{"num_hidden_layers": 16, "num_attention_heads": 4, "positions": "rope", "attn_scale": 0.177, "init_std_qkv": 0.0455, "init_std_up": 0.0651, "warmup_steps": 200, "decay_fraction": 1.0, "final_lr_fraction": 0.1, "max_seq_len": 512, "dataset": "wikipedia_en"}
Each number is 128 + 32 x the weight over its row's rms, rounded and kept within 0 to 255. Layers, rows and columns count from 0. Numbers have three digits each. The size before them is the row's rms in percent of the matrix's.

# layer 9 MLP down (transposed), 448x160, rms 0.0652, rows 431-447, columns 0-79
097:168126125078109109145085127170135129126123112080166108155145141130127156135160192163182093115053170133163087115094092131081074120189140134102134114149117127086110115136127111096123175103153151106131137198142149119175164110119123114100101090
080:163173079101170167149117089159152093090090013182177141156142115126083175097098105125139122102109133157118176101108132122142082126111124168130184100123176163143105169175172117152134119105108156139152094099133149089071126175163121080134134143
107:117080119099112163109093094119081165151117170085135091141158137089195094157137139101165151137145075180128120161107136152158127065151114071125099119156145085140156128103170116099077127146104118107179143152071182056145113100118110154121142110
105:081161075119158117141196146151092115143107156087115129205161133141122201112170167120118106118125206066143120171149149165113064112123104102107141129115148148038142159123101111128097175112121120126079139164113150111091091091127105132153125165
106:131131161130132114119084118109138102099120117143122107163103116104141096098154108078125159163112123130135138214133129119129128109135145141210093184134112085100104073153157166116098118110154155128122120175107163085166091202095067120135072110
102:136087128122100131100099194148097074159135098173138124138203135124135179052191157157104152130185139085152106126139128124143042107141118127106155073141102175104109136097133168137134141067122108129145088137146130170145087143105093134124089146
085:099200105166121118100122096151099117072089131158147164117228154147132091123053136091121126136142076116094152082159138082106141133094135079091100086114142130111084115143129138108166027107170085138148153122147127166129143196150105131140091130
086:126069140135049110083134125157128139067172165080086112169083109168098149132175138188139119133118122139112145194121064118147130078121112157159166113136133151116176087159094128128081166191089146158076128129137118129164111094132137127050174167
101:231137109103168113120107158106072156141093105142090148136160082122153110104153089123127091139093097135083145164127171141152094111102088109122085075100142145095182122113168144101135066121176100154148105113089160148082151161113143133159208118
106:129100130153133095104138102087183113149177154106081192100097148175181120118122083149112061136094111146153158181127149078168135047150130102138105174125153167177169127100148172108099138133100109091158096142104065075151148126105148172140127080
116:150029093105152084091107147127118101092166151107101110139087088149090049107151114162152061142141127056106128158138098115067094110069118129151105116057116176179129091134148169159134139157106164143089168147138192128152149162123108136119156123
104:168153174135154094166178085130143101151135072080136116174115128123163153147160156154126101122200101112193110165145121102167125105139120142094103170135097067163075139082108117149085096098111111121133093142177070084119104099120140073191085125
105:112100145111135092139074129147165129044095149131152107107099144109122133099188066141130060147114133120145143144145160116211139098095085090129101051093194112119158100118137137074104133126196087105108151160070089094188176123129116109147045129
099:113157112122182143116135120113124165131140114186132071083126154133180112122179168148169119104172116187120163114161140173137143146164164186102103040185151101074113140097144097133102135108117080078115184157116098106121113158117126085102144136
097:064068143090162165097132110092154109103095175138074124085107141106158170103122054128130202153151152198123111199147127145161133142103124101123120127135162067126109113135184118089132141091126126156085151181207164155107103127056132109175089091
095:133091147144126125093159146138086117102087093192125192106141150121129110110139131097098152038131151098131146159132130040116126089102125133143151142146113149091148146155152099129170120072114122136157169174160122166078055115168176120115115124
102:164123132155086184128156169089146110083142165079093148134151109139078164127134082098121139171123188124113159103153078135145145120079109146138124053107109119091120167089159153127140131162130097175180166157097140111151173147110120131107103120
# layer 9 MLP gate, 448x160, rms 0.0651, rows 432-447, columns 0-79
083:121149117083126163157086134127103153132157162134099127113165143152056109099131140114136134109056159082137118121041103129123124126171147097126170176140100095117086136082080155157106119054142194105145123087140143123131155120120092149164107129
116:107134137140121077116095095177146099144091052163161145130134146176148185114130135065088127098167136130157127077119139080103087183106095103144126127057120135123115122137109142092160071092151147094072106161132144198080074184122135079141086113
104:127180073072150100134131111117124101120112111048134162154144101078140180136170116161084078123139149096133122144147138144141105100141124098146130112131163119074160175164110166133173156125147136090116168158133137163136099077164110209096141154
107:162107154121090113170164107177139121175086179042146166093183076143156116104108077107135130128134136178132115035160174116153123157128069090119147099119128163150176153115141078135134104171078126133123117154139078151154125109133117101165149103
099:136089149111096149125085159136133129148173118168115109163155117158125173084216142138131140152165139113176084090116143121143081083124099137104097067095128163129054152163135187142156111152153129115125155163131152206136128110122065097163141100
086:187083148117148107149155165106117133072145077123118124092116105052136166131137192162089110165134073146120118160086058133089170107132107108219129100107133101111124143115177143175115177190074109116166105169136144124164111100170121101144158114
088:140024118139086128124108125107127099139085136144130155144192085090141172138077065144156123163161123105130102046074108124128175112162112151110096126111116124103138175132158146107184097047085179116133111128151108125060144141146133126155118110
099:110148106144173110072126131061149117159122180094107130075118154158144070095163130119104172178133073132086110172100116092125131143104123128175143111122112102109106179126136105112110084105180060118109208135118145144083154135147124115128191112
106:113152133097114092152072129102177076078133111109098108190148178129080129122162091149135144120135121129107089112125118130097129133160168113106143150063122143048187186091113162123111155161065119148130112121096150102078150111152100065099096134
081:112153186165159096202081132085144122163122092189117103154172209069110132145117127127129126128092190067157141116160197112170118134143124130120055168102086170071121105153137085066126161123165154100147138120129151120117121122110142080079171151
111:146120112170153144159166086177194153109129168112133126126150097110172096074158119104146159118132107137078132069175103118105147145118173156139121113172142082171140124157105095150059137140139189075167132163156115183169081106163066052097126095
107:109184128099115137149136071113148154167166120136112106113144112124163154159090137172119151122107137166080115081092082147056179154161099124165107145111111161149143199146151116192105076124103156109120135120153161175074108127163106138100141105
098:121147084091148101123114066100116122120105137132136129063145114114127166113192138146069148117089107159138104172199134161144134128197122139122119162084178108126120124148122132108132118113125163059116127151110184105156136117177093143108141186
097:125136177130116133064136091094139097167071130140165155089126124087141161059186132123136153122115129201135130140188159156087119118148068142129145128155105113110104142093105198150130101194182155144153141138155128131154066153082133182108055075
097:121133174156130178116123184113070116125091087075118131129126111138117136203148165146112127121102089092152167083142125140107137114125105160118121126096118171164156113152086127122153166099122146146162138138128143177134074145186133090118142155
106:119115169121141136205105211129170109119113082122169185115085118137118115123145061099087065117119178114037067103124124189147095164146151156150117136091123068101081105104139155136107144128119184143162100150156151182119124108142185184104155111
# layer 9 MLP up, 448x160, rms 0.0652, rows 432-447, columns 0-79
088:118056153099113123174162141127085134182147119134074120108132095066118171113111079121063089142147138141146117114110108181107119080100135108101101128130121178119085083141119140071094184093125096102080153134133120111156127079071125140120154175
105:096159117176123188125121130091110142148167103114089140152165114142189091073122174073110093187119156143068169099119127103122160080110148085154116150137173156213123120148173092086053134144073125129158133135091150159133097140040139104063174131
103:135137132109126132104128177141061171109071135126132180137142141072152139097122134142147160143082146125158111095094086088110160080064084173109126058173161101134148102135171103138153157123128110038123134110085090053117139136136142083152161111
103:096129212105156096168150107106117146136133137096075199138092090097126051150123128129064095146064170155141124111089118130102091190117128110137138141156184142080127153106212136141182096165119114131156125130096087163164088084133083150175165079
097:129156177148127090096110063132187145155195103127109108129084137114099105183099151091148110136104127197098121156166129147075141167066119172162125165164133132105121071167092119128064145120163106146122106156145151104098135099062127123086124132
088:174075121099086115129096165117108145137111064161111108127095163114119128116188121104112147161099112095142100181156207136108107114158125170106159130142109145112157146101095089086163146185151091108164120095109119143104118141071152112129105153
096:174126123119141117111108144109075111126147078070117183127102075056146153153111131125153147196121093168103076041121107046079110124134131114154148155109122056151153177161096160103116101145117131143088059154135143100083130185156196177103130126
099:109163124156111133060177146124070196199114151142129169158113112130137134153124109176122133146150125129114160098121130117128136117160150136097129066127143122191176055093117125143176091135228141152178101124072110052135137147084135156115140059
102:137083110116147095136166105071162149121162125119102125206130164175191126104089088127105115125095131101163097118112128159116147073123140151108139109169145132177157120136124123188123158079165139101141076089156118145144143110074132146108142130
096:120126129143135150089107156153092109093169185110085123133109121176129081127153157162113128131122103079164055166147177134097137106099146090155094113104114127143131141126149124114105176125183111160103143101102178160149121130092109133124174111
105:147136118133118136139105134180170116179094135128139078198110116092112167160112177169097119093179109188110148153190064146136107110058167144076084107156176114097085115097153117135138153121149105132134141166135166087113136155114174140115137180
102:091122154126074094115095138096165126116110077120137110181117133120082162141132197105162045159108152128109133109130105084100094130107120169190128062149169142138114129176135101114141101141148118169093172113153090175122071110149118117168156102
103:179135104103137125141158143139136130084065161093074140177131119103121124178115050107091142109160121094171131097072108145077064106114113049169143159128125212168140136103118140100153114124116179152097132106131101167138143156136141143117097129
095:178140111179122124159119100167146127180161085139118157198194126170142123092202184153174097061082122115096106099076136160110139105170130199156138103146125176133073131093077086123124126142139129127063109106117135086158132135111140208123139098
103:144116127135087103170113087099101139110178087123109144137162119142090121108130202151115123171146145160159105154094129131183144146115140079107145137135175081043123158050159096084112105125175137158133125141150140125079127165075105137116089101
100:156151118132153199159172079084156176127118129169139092150081114133183101138136124163145120147187090166077112151151204091060081139115151052168126154113094123155180117146128113144109157109126131146112104136146097120109143130136140096128163145